From a checkpoint of a small transformer trained on Wikipedia.
Architecture: rotary positions, no biases in attention or MLP, untied embeddings.
Each number is 128 + 24 x the weight over the matrix's rms, rounded and kept within 0 to 255. Layers, rows and columns count from 0. Numbers have three digits each.

# k: layer 6 attention key, 256x384, rms 0.122, rows 174-191, columns 256-383
# q: layer 6 attention query, 256x384, rms 0.117, rows 175-191, columns 256-383
# v: layer 6 attention value, 256x384, rms 0.173, rows 128-162, columns 256-383
# o: layer 6 attention output (transposed), 256x384, rms 0.221, rows 128-162, columns 256-383
k174:149132110112055145116145141154084079087099096150151092094108116135147150132090147126147127124124084099123090127110155116158106134060093102122121223134122119157060115144112116128167152110126115138101161127182130149193197189102155113109119116139143138123092121135050158104133063042160106106148107188132149139159136137080132167092189117117099183104131068154142184156096146129097100144073
q175:114120164104165137128145093083153071115125131123154130165121135155184161156151110148110149125119160099133209125172175135127143127138128115128113081150089149135094130152118160159143131108094117153140148123108142109107101172151134127141117121120110132093144133156194108147121143147135145149118134169128108153140111165180124110096139159125103140139113080153102147087155088079175104112168
k175:149132165111127098109133157132163119125139158188162117133144169122138129154143113138060123099129174139106125128116158132141163128157128147140105116092120127060122118168120126145098182127115121177157151095098141141136142168137162115154134128090159143124096127151135164138148115054165097108132104087088166155124102142174166217157134187165143136094112159160100103133138112145095095147139
q176:200162135132121115113131128088149126093188141181103139104126143088158116163175131121124092095146132076096099190147152144182155146095113137160127103121122127100048137174145085136129093184137136123132151134113125093148130201120132126120122183145163120134140107108074076153104114134176138120134138160131059126102104060121182113130122085144160145157115122157134085164154110131109110083150
k176:110143174123112170128127073088150152079149154144126098126122128141159106175152165075115116125150091123113119098127162145128088111132053173118138129101182141148080141081121113090119152132161134171114115188126143101126166170123211097100142131177132079166038153128136128100091129121141124097128140172177070151145102093118162166127123093100145177125156138130132138132126112114140102161169
q177:131112129142100112110140111086170064152141133144114133133123160075107176129162151115148169128106157146160140145074138110146081139125128141176118117140104151135093161136148118110094135156159158142103161135149089085160150149149123137101085095124086161118163150122129166142148133129107147142123146139090138109117167089136154134133163140112102151099107127104126094106151146139120162144088
k177:095131170134151085127168167114141101110185127198123144117149156104087179192133160143080145153074156076132141155142120162129125095141103143128092151161106126168053134124153160126121095112093090171121130117084086127115087154161163078111118144107105155148124102111102085167102124067115102089125109138123137097140103127091108173074103136117175148147113142148173045115116122106169156151158
q178:091122097111112141122135127155130136145116170122152097109146107144111121155101130160113173117115129150100127128160096098098146123129150128118121147092147119132129126119148107128108119085096142144157078095130107135178139143142136105148152115133133099095102124109142124084157111100110135140134120108141169180137138112144132160138128116102158098110185147130147173153104125132160046134098
k178:115074156132136076118122104162143072130196141129123118187153157144130127088086151103181111178127116088092163090104122094091059111114114178156081153125095121155152136136115134083104136110119085125102135142131201137122122107127158096105178122105084094152165133136114124100149135155096114108167153114110140139149120135121203129101147095097156111156054131172177180097136118111108131064115
q179:121105133149079117096088093117120152121139138138185156167145112130141125114159124099114083109088143154121151151128148106153164145115159096118118107105134147164032113121131114172116155142156102140096131130158108148102085168097102128040100120137123156090106093140173149140138113099142168135133088110154119160167142163100067109133092127108124165119091124109107115128140145131140132141126
k179:145153159113131179118072078126112131149134133093144135155177183125101150113141149152125112112133125100152135129110124204053092138118121128101122098128095103114127138059113106143166150095143122152073112127159193145124081115104096127112130146142150154143130135139116166098120124056149092189170111186167119133165165161119105120104094168115186143115107109166103111118152054160113116163133
q180:225178133146124060139156106144095128117168127123116117163134161163114097061135123086144184125138167074164162164117151089126152129086150142199100141135117183123114119165107114091125130112128141128092094124093168118118132095154102180138133141098154085160132098165094148136167117155128157155133142171174155166121132116101129081117157131140122139115146133146113121070072178114120171136124
k180:164157087093084123146135149092126157113097143134090167208121182131111115126114145097111128110126101169133106101108111097133122122134152120148122194125137140113153169141129077097128145157111151122151170135132098164080132115135095126098156170122144143133102151149099163115089092120134131107138135153190171061104117116173130146106149138129115142116135178184138090156113145141122109162157
q181:117148136125143081128228118122139116133114135124174120159136127098142119105127126132143191179102114104126068117164123083172122088081176175120130121119117116131120140088139155133123095108171183126124156138103132145129137096207090187141135149099158104151150109099136140175127088107115105146149156162129120117155175104103100089093092163107064155139138102140148107142158093122172148190095
k181:088147073141098123127148098150141107119111155115135113174159122121149111118150095177150159121087091098098119066190128059153134101165095105124104175119092107073106127054128095167140082147116159113113147094082174130116135105131128132144144101087182146092106176061130147091089091121158146102104082139080140148105122134115105083080139109129132134100123177153152081085162124142166171190138
q182:127141137108114109140152131110141111114104157140109122141133100142124183166111093140174098125126144127114103089200087122149104100120090123098105178154122124138136096116123149170118156120160095132136113152182142104153160162122103129101091105134093133109105134136143079116118119099125137158158150125182135087143115137114108126180127178182112133104107123104071132063149128148108172155155
k182:134134139126133110119126143101088151154124139138142090124166121107131142131116113179166118075134098138156135093176102101122102135125104144127136126108160072150081129078144125108121137163138131068095143149163143092158114122155135146068108122155152134116100128140098087148123143105100118152144140122128122154173107118163114151147098123124119145115166129106084092075114137148076086109144
q183:201123085090157155114141129088113134119095126159112143160146169105112151084077107117117152157112117096112107114133152080200126110086147159149124075133106165112069121145043157141184147133133143119123109128072118101141187171210163126129170148132109138142123091093132135132106151124133154157150113159151149115073143103147106111130149124089108080141125154117103118177145083147102179151104
k183:135142102132037176117147179130128160148107134145146167099090148098164164135123182124148145139104122120128116144131136083131107087151112137095159068111058137122099142130105162203168140136137164106103131140126126107123129157167138110153196170186129165141127119116117083135101140140093120162138060116163168106148125175130136133158109132193155173099141172145117111157107134132152121128186
q184:091114142138122167104122131119118122170141143142091135121133128147099093164102118190124071126110167129089122141107056124090112113108118108114088143107170146113124140102114096133050127145114132162162105084144114164171153102089165097149100171130114189108066091030147134112124095084121111129156088120066121136089160119138112167147156133121153105129114154131142126110140148132094164101132
k184:141127106120163160141150146073106130179153145066074102141175097122171113176124122130097135103104135121174081146099117146078138072128108119128104098174104081113150122169157136133110156133162171177117152172117146164104149109175107154088115156122110104117150140121080107141139111163155099089153129062123142138134149091131160081179168144133120115147128094095108100116146127104139115145141
q185:087126120142128179139083149118134128126134142130155108124135114125118097128089123126160101091133168164136129129111108124144088116097132136147137150046125161137145149105148083158163141092159114122156158114135155129103086121107175111108112146135097125134108143120102153101117151085066122143182150162106136136077179175128100123105125124100171128124146118164089182115119164143120122142107
k185:103190133121098132138092114130127145098108125104112135089146098110124105118117136136138096133142189153162139185164127140145131145147152157153133145107127139129152158161154115156101121080131112156130145138152125102116157165089112131086107122133188148167101110164104131083144127109109183149142130123118091131162100159165084109122117137116117154087123101126135155126144073130109167106162
q186:192165124083122124105131146146102113161104120097114141142150112130152129158122192119152125125125123094166129155147099130119141120151153136153160135092101121119101121200143167107154120116159175132114139165120131133057134109121110104057117130142078102109149188150154148176194144120081207079128163136164058158100093130154103105171120146081097086189135137157089095105149152133157128157098
k186:101101140092101114101110155112103094090095044201168164119136075076111134128141141131142128174122182160124091185147168111112110120146110099100163150079095168123083140114141130066122186113137127163088140133154151118140179147085159099161123135127134093124104096108136159127182099136139172106127085135145133150117107130104135096131150104173111129175135161124157091107143104178128117144114
q187:145086092149126150115107149129104136123122112118135149125141127162154126149112091114122079123159155117123140132141140090127156121156119131116112160126116120113076165114191111108094138113153118114121174085103128129139079144102112149105122149105109166085131213126108130119154116113119138113115071106129164093083143157139099159133153149189141110107137090126134163157083125122143146129135
k187:127150168142100110166098116139124111126120081068114165132140183162202128128130134102129116124157114157090080128131160107148097150123112129111156134143125044152113136133119135096095122138093130076131110174120127099141093094159078136103112094138125167113117160177123129158187173121084146123099124120150126155112095102122071125116172159105151103152091073170097176147159118125136095126124
q188:185128135106094109173165103129131134149157111106102158124142128080167111094094137088135140151148184085137161137118166133145081168139124145170097141123100163110105120182109139099065112117149112101144161177143078101141178132169141187043127174134124079125129113128118142208146121152141121116110134204148079096177084120081137147110096094116116122142141094159102105080142134120140112135128
k188:154085182135111080147144076134157108094136125111138140167129105136100135163080168141132096131114124157132140162113188145163127121170109140132062122085168152125106120177163145094102115169165142124118127137141115138123132128062131134114123146189132104162102109020127131153161079158163097188099060181082153171097104112131100126101113111098153158155176134183129109093097154125173154111140
q189:141044157175140149101147105140105130115144096127164144111157138150121182132099132107119133107101138120124117179153133150174129137084123113137145114098131168152159146158142133111147123171073131147181140121122149136093102078163085143111126130092142093124177145084106125160115134129135146100115170119101100131130144128141097135150138085078103133117076151115092093160105145151153129113097
k189:144108094164149128107140084109186075100135125123146115078162149126141163172103195140091098157106139092146127125194159112145151167108130138087121153162134110138153125097174143096121128115094139141112171101081148139145139072183193146159117102172163141105121141158109132161137065151110131068155115181137108076163122139109101092075165124141089135126089166085126097140128104130189137110137
q190:094132111145115111093099161132123133155111112152129106088132093135147117146112071136112185165129103118172161121118111122091157142138115131115086172136164101199087127101119125153083158132134113150157153141186127106168130154138119132133081137116138166124127157170094157113089159141145076179112095109110132136106163159127124131145111107099153148115111131136109108169126116134104086119151
k190:089135155105120124130140157130124103139126170116090142063159112119157111122159114114169187175130120141162158118119103153125121166157164125144158137167166094159104115159093112098144132091144113155139115105152104166152117138124111129129116079114102155145152156163128128124118128116093123124091136088137132137138128138135118095149060129138152151125114117124073136143094130142123099089085
q191:112160119092113140122056134140131090125096113143091151156118118146157121140114116087105163175135152146115148158077148100050146132079160152142101119106113182142141132191117120121103124157115150117141133150147150167131119103104141120186141108113132114080145147134102159145117127162138123132130120143109133127150176092100124073165131099136185148086145165151112105132078139125085132128096
k191:138142133119127128140103153156128118176159107128097126122106156116131097104131151119148138129106118093151180106076149154121171160092132149116130121156106141168112174131112140157138096137141147093094126162159111180131118118111118147155151159071156133118143109100121178123100146148145142128166132183132087134085175156126148076131127146163148163113131142109081123140111137134118118145158
v128:180139146157122151104116147114138122163094104121123152143132170154157147116089172138141122110123143115141137120129153172158089150085121127120136126122125126134133124164111120120143125138127118099148131141130160175109140145157135139136158088143148123150143113148084139165139098141121108153148131121107141106102112139168114136134162123117112139119113084138119159113117122120126146123095
o128:183112134134117147141135113142123149121094132119153133150106140147126119169171142103097129149130123109148149147097126126094135141107150133132142149182125099112109099188136135096153117130112140124139113152155106095091141135088074170090130142167122135093116092137130100164117118130113104135092135141120137118122131105143155104144102165116124133164153141131161092146115135122154087070177
v129:147139157129146184111129166148121118139116169112117113157136134101105106149138153134113128118160132143157129096125163111137089123146112133127150118135126148128115129086104152153118138141160125145158119173108131171125133111120146160110088070136122091116115137137123103135116116170127127113134136112173137142120143124095134140158156114105187156109113100130124104099134156155114120109111
o129:120119090126132118146154138118097168144118152153164157127121100112157152099157160156127122113105120108084118170152120147104113100108151155136138104127106138119127120116072096125122109163089135174097137153121161106170124134108131159069137118120119094098154086125136080134128099113148126167095192123149118137124141169117114087130148148094160138112112119081145132099108134148112118133149
v130:111129091147147095139092114103115152121116160129133094141152107114102092117127116134169096143117083124128145130148110122116109124129142135121152144142106112107126159124129118181159125126127131213132118126110163129098119141159132122129107083115128122189121120140198107113157128108088143153114107150091133130151114105132141145064155150119128137134140157146130136118131118114182129149143
o130:105157130132123133108112118112114143150100145127113153099113151165116114130124128180076120141085123140109106072148162195121152142120158084135152102097134140045148138111153160179123121150101102138120096124152120107070096127169100114187132112126145126125125101166142122137112142144146150154167118129123151120101123126151114135096140150144123092139129159155122116120090140114146143140138
v131:107085129147160103123155111121161117140080109106139110137147132125122108132158144131142101106147128181149146130143106095111096122104158121124075149098115122156125126106156166142091110119119124148134109119120120150133131142123117124111131110137099122125109149172117124098187107120124151156103124149103134091149091096129102110096131141151149126171124119130132104107122160144120128136145
o131:111126106135151087113080158120098104136111096120100157107109138164116162096151159148138089136146123133130128073169109162134104182130059137119103126091176096170175114125132082112136127111095141093126089142140100153129102140094138114161085137134126126150117129151121094140140098148117158101094132145137126120176096119137157101142143123110120113147111159118169102094159130140115147111155
v132:143117129162145140135130138108152118120149123125124082136122138177144142146186096123140176153113102136141116139170172103119153138102137131133143163095108136092096158131137117119144147130115149142096156138091138114152157127136180115129125145157114155088124144106159169130135167137110098157101127151159145147133125107126118139158121110152115143183135146055114122154139105145131134121123
o132:066123141120126147111109129166093119130090136132162142145148112174114139110136133125127100115157112122144142111175117132070135088128108095174153108136127144124160140102129111119115160109128147109151100176106126112118143161168130083160153100129126118121100133158158140080120108119123105119126161145128128113099116130132139161138137120122153141087090137114131106175114111140150130167095
v133:149139125130131170152137090126161164139133133137110125130146135090105163108164127147138106155149155080132153109126143103155109169120151139138156116130105094129110131138139147122168165118090117097108129132116131128100152123114103134107122146136147121126135134100106118157152118148125117153154145110129111086131118147136108132158069100132207133165148120157120157121139151141082111115143
o133:148129139097152162124142137086148165159109156121088138141135155114117166094115155124119107113149113182151103187136117103145141193129143168116105153126096128189139154164130149159164101141101147110119178098132116132143166144095169111114148116140153122100073083142144170107123104134125147114153140103125132175148118131148152105173136110176125118144123133165100108069124135137162158133105
v134:142096125140146157129083131137133117116141128144120171131119140153151103129099141095137096120107129167124112119134151168111156129107122108147144096143163145130124136129121144140085185134118118136141156153147139128103181139076144141096079099107139084215142107121129113123137142071144167107127092136094109130103128129109131108105052140107074128146134122140141161123137112095155128131124
o134:160112131143140145123121150113102119090123099169126131138133122163111086153074156110129131143151162099126162104095154131139128167131152121136150143100112111100118111195119160152080143091183131194141130169166178194097127131126169153108112085080127159158128124109105135124129131085131119139117162135132128107124105113096150116112138143161123128144133147140111126141095110123150113179114
v135:135100097157104114146131148131164119088119156135110105117123133083114143144201095123123137114088158131144146174064134123141138085129113146145142075090127143106130101164141143074146153115155151126125181093181119074115138107122117140160099126128070156096102127103109121071109145143101112141108117112134107139127093141129126120163153162125114098144107134153102165148130116154110121110158
o135:114135151096098157135138182137122133120099159160143122115125095069104136142087107149100112130126130150136121143155126123096133098134144113123101118124122161131103133142127167133123135113146118144129164076129106120127079115162109080131112112113142149120141108141118134127120120122142141149140100086144119113105162109156122178115162101085109140116113139167112106111151087128095104132089
v136:092131139114144157133080142109100147107112134115133147137093106147097142147208153142105093139175143139153087146134111154116141184139090126115145138129085152130120137096154134173187138130108130133106118139098136126064107153115192130062192162161104126123079112107134108102117094133175131120121163119103143167142085131168146110158102124129104129139192143136104157124134139135111122097109
o136:129129057126097151130132101115115159101118074116087111154156128128086119143101126136138127136180141166126126087143131130128138108097117134146154143127129125149163163189145054139139145098133117157152135086138142107067139159133150139080156075166099114119052143133137153169119132099111133127118123162136174125113123172121122093101117155141158140136140151126132155072094069099126119128151
v137:095112158116166121121122117136165120105114151128121098151101119097155098105105113141128101125108144137129125131139137150108148113111167105095091101097141147124143139118132123124105146125099118159112116106108139140095145120136144128122125130201107136113100125123126114089144119087093136117136110099117109103098117128084116120079102135123118149130131132110121112106166119135137120117142
o137:112162130081100137128099114124134120141142156120113180126136123104122104108115092169120095113067135093151143171101079125127137132113181085147169110168158132151127094125173154187150116105145141123131098100156148115093126181142120122165109135126115119123166152101123113142116127117122149106143077170131153106109112200128136143134118106123136125129103114151115163130149102128124124114126
v138:062137123150151140117145105127114142145146157113100086155141144135131144125127100144132124112179152158106150122122155175090144129115168125119087113126144141179171115135130118133141148093090138169118132128136112115096122123106128108141127131106122121147090099098147118136152092108113127126145145137104089157128119125103114141118137129095124110133134152136114118155151142101177105123124
o138:128112165116133104105126083152153177160163147125141115126113130135141115160117131147064143113103079106156124150118085133144107099160138125158094079119172127108139121089123115161142146112146142128139098125140114102127123123165118154118119144126134108153148109125124127119113148127137116091134114157118124134116130160116127100042132139115111127110126142126127113117125123103125153131117
v139:124130122179110121151147112133168163167113132064144109143123071141115127104134087156147137108082140145151133116125124154134131125118128135167110104153129116099134076092127143154132116133156075119113105137075123142093138136118142114137144123092127122176105140102142097075137143132087139161107127125112178167128118124113085111112168163096157109159155121117168105104180130108137127164140
o139:141091114175131112144117099130114153160116184070143160149183133133124099128109096129113119132153139125123080110148104148155133149092158138115133088143111109137161111094123135117148095157116104135108178095123167108137158127175102146138145168124091129151148115144135121102145127136096107133103168112161159132161173135074123111106138126126059142141096131105100120093167115105135164099158
v140:135126129113133102120145116157118112112100094153125139141159121088117166130121176082132113133127166080115098150157143141124107132120105126146144165150125121099135129107148146120110156096137137142104131156147121161144161144107152088166155108130139138070148120126117142145117130149133140108132114140093096128173123121137143147083126122166151115121121177100103112173107166110126162136183
o140:101106150117129110115082138119138117126127089116134138071112091158112165131108120140099106095124103147095092177116157129127168138085129063123132159167125104179173100115127138116103116150089115141129098110118139114113116091104159151121141123161134131132147094143151129128101158106151113118125102125111112118141107141123145119122128112087134088118093148099169113091121135154163115094160
v141:154129143141107125150126128147122102133120134107112156123138126133113120105105155115126180143106123109128138111127154160152139107118106135164167112130123115131121128148112137085115100140140108131160103133106134149148116141122085123122152126108149138080109143140122087109089120152123119111140125135140156127141135139104104125109139110130162096134139155077110128149106119156134148131115
o141:131130113109136123115115143119122103119125151080133149130143134110142157123151092077131136134156132144161128114137155092099120110129167192158156135137110143153161129111093132102107142089158168072104165095119124122115134123157111165131114114118143127148134125163135108146125123165137153133118101163162128074127122145121121144107149063130102152099139136141168102107112159128126139159136
v142:169144112151115133121180095090120113121151101112154119114150173136125124133101164139140146115109103120116121163149170165141124137139137128085085088128100114176089135090121117110105085138122158113164121092070147123181152112103080125166144150073115129180144129138167125135078132132108158130121129159116130111133123104110118119101115127104129130192185134110137096131118154136118134149129
o142:122113101156125102116127116133206093127150124112172142115108111115106117129118132127138126132163091147121098154115141152135140210127147089114136117138133100110165138074113119103109101136146119124082191142171107145133105145126083134129133153130174120120118111122116117131132138174126103132092106125148171130100201149114121112119116100138152098106180111167126113132135215111151114113130
v143:098110105090079061114142139121139117139114110122160140147139140124130103176144125135144136139079115134108112085106115142118111095125121142129099161107103162107155113089147107115116171149136126175087108095177145150098120146125093089159182074137092138133147145110157135096143144112134175116091134159174105109139086112156117135100111121113144108169086157144122090137146129113117153142122
o143:143105114130140073136106150146126096176092093121150116154162094167116126120142142106134104103121140121135144098160074100170145125120106063123182094092142138111178120157115161105121150093087089140151108110119131133125116058126165093134114114143115140148096130164137115104108104130099117131099142139124187102162120121148106142100147098153120093115119134130146135163182079112144145088127
v144:110133117140096097144100189141178125125149143126117120121178058133123125114102171137145101135118131144160158140153114111080164143108151123137120115118140130158124115144161101109126105091088114128088114137120125138118134108085117115158084143119150135162149122128084127091136098115164094123171089157170127167098125114122104083124120095157117140089133135147126098101094138149053158117072
o144:056130140124150111140099118118198135097123152140102109128133111150142097153149090151162108143115164122180127142169102110152135143142091070140075125098150116134087145198165125140127150104121159162120142124143118137137156152112140137099135146107145167134093131084108133104106134144133131118107090115122097129153145148102090093113105103123113140149112110182165138106116182128108140134138
v145:091123144159162136142088081135123101173129147116135111103152132153117157125085133175137114102110132099110130135113159158157138123138167141125084082155113127101153098117180153164127133122125076125131115150121168146161091106161149171128166185115106138121160128108131111059107139092127092099114161145053137138117109143100134140088141166122117137142096129117131134123139126070175106146158
o145:131123143151120110113120117139125102126174136123155121114158150099141109145155143096120121115110165134151087135135163132198125152121126136128146136111177137107162106142095116094137132120144148125074114082072181112147130145127086104093159139106096142128174102138114111140138136108120118101140112146115136145122107129130079162091122118093115120144132118121147148102094138141154106130132
v146:141108121159133139122168175116130132121131192100134108105083106130152129135121109099145125115124172157109130115136098102126127150109115133141091122151127120131145172093124143086107107121154126115085186114117113098139140123084146140113078061130119115150156161127117115113129110129121139117103117134123088135085132111099129160161120144096130124112146142118141118102131107148143122138130
o146:127151144148103095169092161137117149087092118125134135135128158068113134103114131119128102151086127133132124134126117116113116120157137111141120147132095157147071109116145140136079128119172122135097120152134157155111117111178138141118132119127096127107149124158156137153122117169151128141091111106127109098130131146137124131126148117135099128116102077113107132126161119115126122140125
v147:120179098128107143125128096097078116137179165187100122132115109098157117124118144123143119099166172135171138152136170100102149223127108108121126152107130115144086094110126110123084105138085142116133147119112091117141155132134152078064113175115123109180145138137144140133138130151124123133121145113116099084097178102146134131184145123138148153149135104166091122150132106103121127144091
o147:101158124129113132095150106159128157150136121175082126148071112192118198119142157111122104115111101148153136139159118082070171149169142113140124101130089112154114100116126093130121099095115147143135149107146186142127134120096188180143129138159115138132092157163132145155107140113108142153159146112118069132106137134123128106130144181175146115129138136146096128139076134107079126150127
v148:129150123159136160129130091152104124133122141114153124136109139150114103131160124102145132146147091135113093133144143096139133136139118124109136123102079115168154101103122162126125114144133111129150122132069123150097117117126099144113176103103100126138108118140167117152137127097144122135138122119126109134129131099167113107147126129123164158104127152120133152122149115120125140138118
o148:134118069109154129149091153140118119185127118124139132124110140150136130078131167092109130132152140143116133066129129129146172100129151134119144168153119110133148101102090128165111121140096151066131126126090148158159120135148092171084139151150118115140141138160118125125116093149113129140129145098179107110147136132176111113139108123170123116142151110176131132156140152119134116123114
v149:180101113131132141137149107111207135162084125147120157111158124111110138139104097132143103126094172158133141122132115137100126139135132128101127067142133120121149112059156143146151130136134110149088134134159097127141098137141132159137130155200106138100191137095135126121121143117104128115119112154109135107115102152135124124126134129115111129110117133110128080139119112086122134112117
o149:139105143110125087128140156122145098104075182135130137135121143136125173150121130114130105150122163121125121129115132128137135176073110187093143104127097128169067145145117140146141125140148130146131123120099100124135146129133124116162150166125094126100121090119158095130117152128125131102130107160155130152173143119119111141124159171100135109146143083109123122122123096122134103157134
v150:113136116085110106146130098134113091142135098121139127148122149083138145133102127129135140144143129143110128156050162100135167137119113104130115091145157141127128124140126137119182103121120128155125134091176130092117110094078090153139140122171117143116134119111128149154113142160082135118133161139171123115111114125130141135122162120156136117104086154096098108111127101091160138112113
o150:145115125126110126115151149109145131139118108162148130175146169116146125146117105141110135139088157093117114146104130124144106113119153171125129117124111115114125132124158150093117145136130142159091129110124140116144117136128104111147103117134149167150115091152130140106128105104122118148144119127156145145114124132099128101114132173130146082124141125096159105162176122108100143106093
v151:101131121124149159109099151143123146157120116134096175143158131127102168151142121114139091072120162113127129105090095101138119129116117109138110121144131133146119131089128125139154139114144137135098147127168107124148129130105140097126150109150120150102076139115146148114096109116127101138121147096103108168143123151147145138171134132159111105122109107166130156094132131135106107106122
o151:162155102125109140130128128138166182133108109125146116111127143143137149118128147149105105118116192158112106131125144125161114150133117107132069133107139123138127108108134077134079134132151069144106107150140130118089136112148165154134140154135108111105135101133120131145119122057136129085104116110104117122140129119095142159123125110074157166141120151152124152099101091130113126113145
v152:144167121109116091084131122115129134130105131125123123152148094138053128126083141127125081148090161131115155181127150127118118155118093131172131145148112094119116144099115155109153172121108116155121098142182163097133121138144119073151129147160141111136167141172143125144133107137144136137135139091125104100143131177141118129138115125124134139132128150116133108143168125132064118128087
o152:075127126082128098119138098134109131136130074150138137050106139138097168156113139084153132110133110153139113127135070113107111136115102144128159165131112107139157168087121150122131151153140163118104128128142138161109106125158174091115132111168103129127133145111114119131107138131103130141142083139117156094154159091132127111163097115110104152147098166117145129141113159120097182138161
v153:155139153128113080123128163131093164094117167133117102132151116106079151143161143171109125160108136139160146074101074145164119122121134133164106140140128127111131128122118145109150165153177114133151150152149151100116119155099151146131113111136102130141141142142112133092178113123123109123123129142146151114139107121127128125147128121115146127131096089139135139156131091101097085114181
o153:145120150111109121120145113148097123158145143107132099163118124137145169145129129058140124075121110133109131100121164145175111096105095160127103143111106113110133114171140165152126147121122095110099161137085157155117117106185118088105093093152106169097125103103128161118128127138170161154110113157153138112120141135118132142144116102167091158160104173183095110138108074112148119117157
v154:088123156107144103126127138137130172133099134139147121145142140174106128116132144104138103127111185129129112102179089162150125135149103122154102130144106076121133135129146118156124147138169102099101149128102109160092142143069121119110136138160152133124144151105154140138129088160163141114155135129109129152127126142103116146167092118090133132107133093094120127140144143124081123144106
o154:107130139145072108125121186135111120134150114125108131145150121173118136135123147141135112097158121157175123137127100136125125121148151088116108137164132082145130148094126158163137121118163108123126135119149136151155140118115133116095126101097099147110121139103134159132108117104127149141131105162101115116149128104114090133138121143153141144115115090133141152166146124147141124138152
v155:097141117116120112164149074086124167080142135132176140154114126084124123126131141116145154115132082105106106164127143113111120128093091134116127132126105144162143145177154080150174134123106135137135096156096127128135128140135141142164148121162152140152117156157199117101134110109142112159170096133176151083169117091150128116103111096132074117136147122202132139147146124149092167104136
o155:109141156069158120093137149118126112123135123140088113126099166108137104153114093153130119162093143115127198110109129126122095113114157111125150070133105154150189152151143155140148137120090131145116105174107129125124127129091137128129109118124122125135180061142135110107134158140099127116156093168130140111123092129130139137167146141149176130157140148142147134149168095150122141139105
v156:118171145137122141137127182129116123134114128086176145152097170161148155146096158099126143106122100122146130153150119168130128127097137136136117184114141107090122179120104115120089119136087149155165128113112074160115147134103135137134130119104139145207115127144140133132116143147156112085105142127143130131140096133128147092159108111122121119127125137107089117131165158138087141108116
o156:156117134132126132140084103110087102159158111112108092101129103137155141090162143088124115103161124130129163104118108136119148189134142186119137203137119129109114158114144139132091136133153136080122108186169151133152129144117132160110125116161173132137136152137115116100131149129129133100140120175108107102142134110108143151091107176144145118082110163090137145171154164113112131095156
v157:168094123142120131122175116137127140140121115106138127148164110116143091145142143146145151107153089111145133103145076097108137099130144127079143173114126136124113128152110145138099138132112126165123121122097143104104125101094127100091107125126112127130104117110132071130150143126160122159123117123103087113133112133135130130124117168120146117143111080134150125148125150141152156156182
o157:130138172091154110138104127133110165137144113138143108150101109132134132112080114146101147140113143126116113127114129135145136137137143102115073149125142091134113160115114118122091139086119111137116124154107129161129119139120114171158108114139127151134138167108143158167143098106151148114142120142142124158138144152125110122139140124132107125165111082103111111108124175179138148130135
v158:142147143106160171110119106153185073109160128128132135118118147084148161127105135128120116133133124139137137163153143149114108144126115145106130106134140113135130150127138071102111085149100109101136130122143083119133149124150103136135114178131122128097159136152076144126110135151115106103139133149119117150119140116124128129148150110152123143157130149134101140147104143069096088109136
o158:121143137159126178136137106174184120124109141135089173154127116127125117124122134086158093134130115127134148149082124103139116115116126151137096095163106198127131114098145151142164151122110123142132124125158142131162123128147126125113139156122150122121084103114146160144126163179149118144149080150149111139163119114150125129126097149072145094115143149137091121134133150097088095141141
v159:080122133172134096131100123145105127174136176134168141145129118125144118133111101122135141150114123170108117096127162177114146104114145137126127127134145131084140135134127116143128144129097144144107118127165163134133115135141139143104129115135153144161132135089074107090128142129142142083152132124132145139118074118095130097106155139117113161126169167133164135106112117145141150144115
o159:107126097098138158159086147097149141149123157125107131141136096122093138147131131098116127139120150072137145124149104112164175111121116147095119137152145121124192168168098108114112117140106111148146105129155160151121156130141115124126123153106138130106125158147118115119128182112135127094109132137129138127076084141126115138113092137163093135114151099124129123149164141144121119132132
v160:148144134105137101130138171134124136094168119119149158127069131162155114164142122106135145148153087109108109090115115123134143115128136117151160145147133120158114114149125095130108103150111123131107114114117114089119148124120153117163150133138149126151129132133115145126119174143133121158135141146107184085121089117155138147159123148131111120157103129125115142143140133128158126126149
o160:143132174150158171145099105149101097158141124129108122121118137159144132080129091201128112152110117147095173134115112108066145089109072111147114153133121127134183143101098150095124097121104174112129137128133155101065121139137147146152104111130130158151114146140128143099110127123141137124155139110126149131105126151122128162127129098167155139148094105114135142122083152062154150109159
v161:115129138135102120123096129126141155136129111153152117135121096080160108154123135115132119139137135128123148115125133171131173161076115120138144122131132142174144132131083123105129141139148137184075122125207125143064114157092167103121108172129122128123145136125108109119121122122094137142139096147124109120078137092157154116138175101140100139100162091137130121103117093092130147138126
o161:140126136089111136108084127139160104139140182103111181153136125158117138130137116143169085131075152155118163085130129153092108106080107122112112118081117148131164146173134117095113157116131150164128104156154120148083123148115123130104135156130074155137160160108134137187134130106138106132127149117115095119130115117126103148107107169132108115107114105146099117113071141145097111112125
v162:124118120097126155142121105067103101187141113117133180133133136124109113131165099147114133129143109191112105144138120095117136115139139126141158103111132110128089095144118112147112122107130137106140131134083164122097111137144108078100131151101083141186089110121127129148116119146135127156118118109136142147120125128142132129119106153112107112144138090132144131154121137129130119132149
o162:118124089151118156124147103101137152109134135151129135123126084090153124094123120112106117133162098149103141083162117116129166082160132109128119138094107127111145134127087153140164158167149108144132129099088140119062119095136154101130132130104165132133169149126106116150112149094141115130146200101094137121157170116152133112123110140143164138174160133182138125119120160141161154151145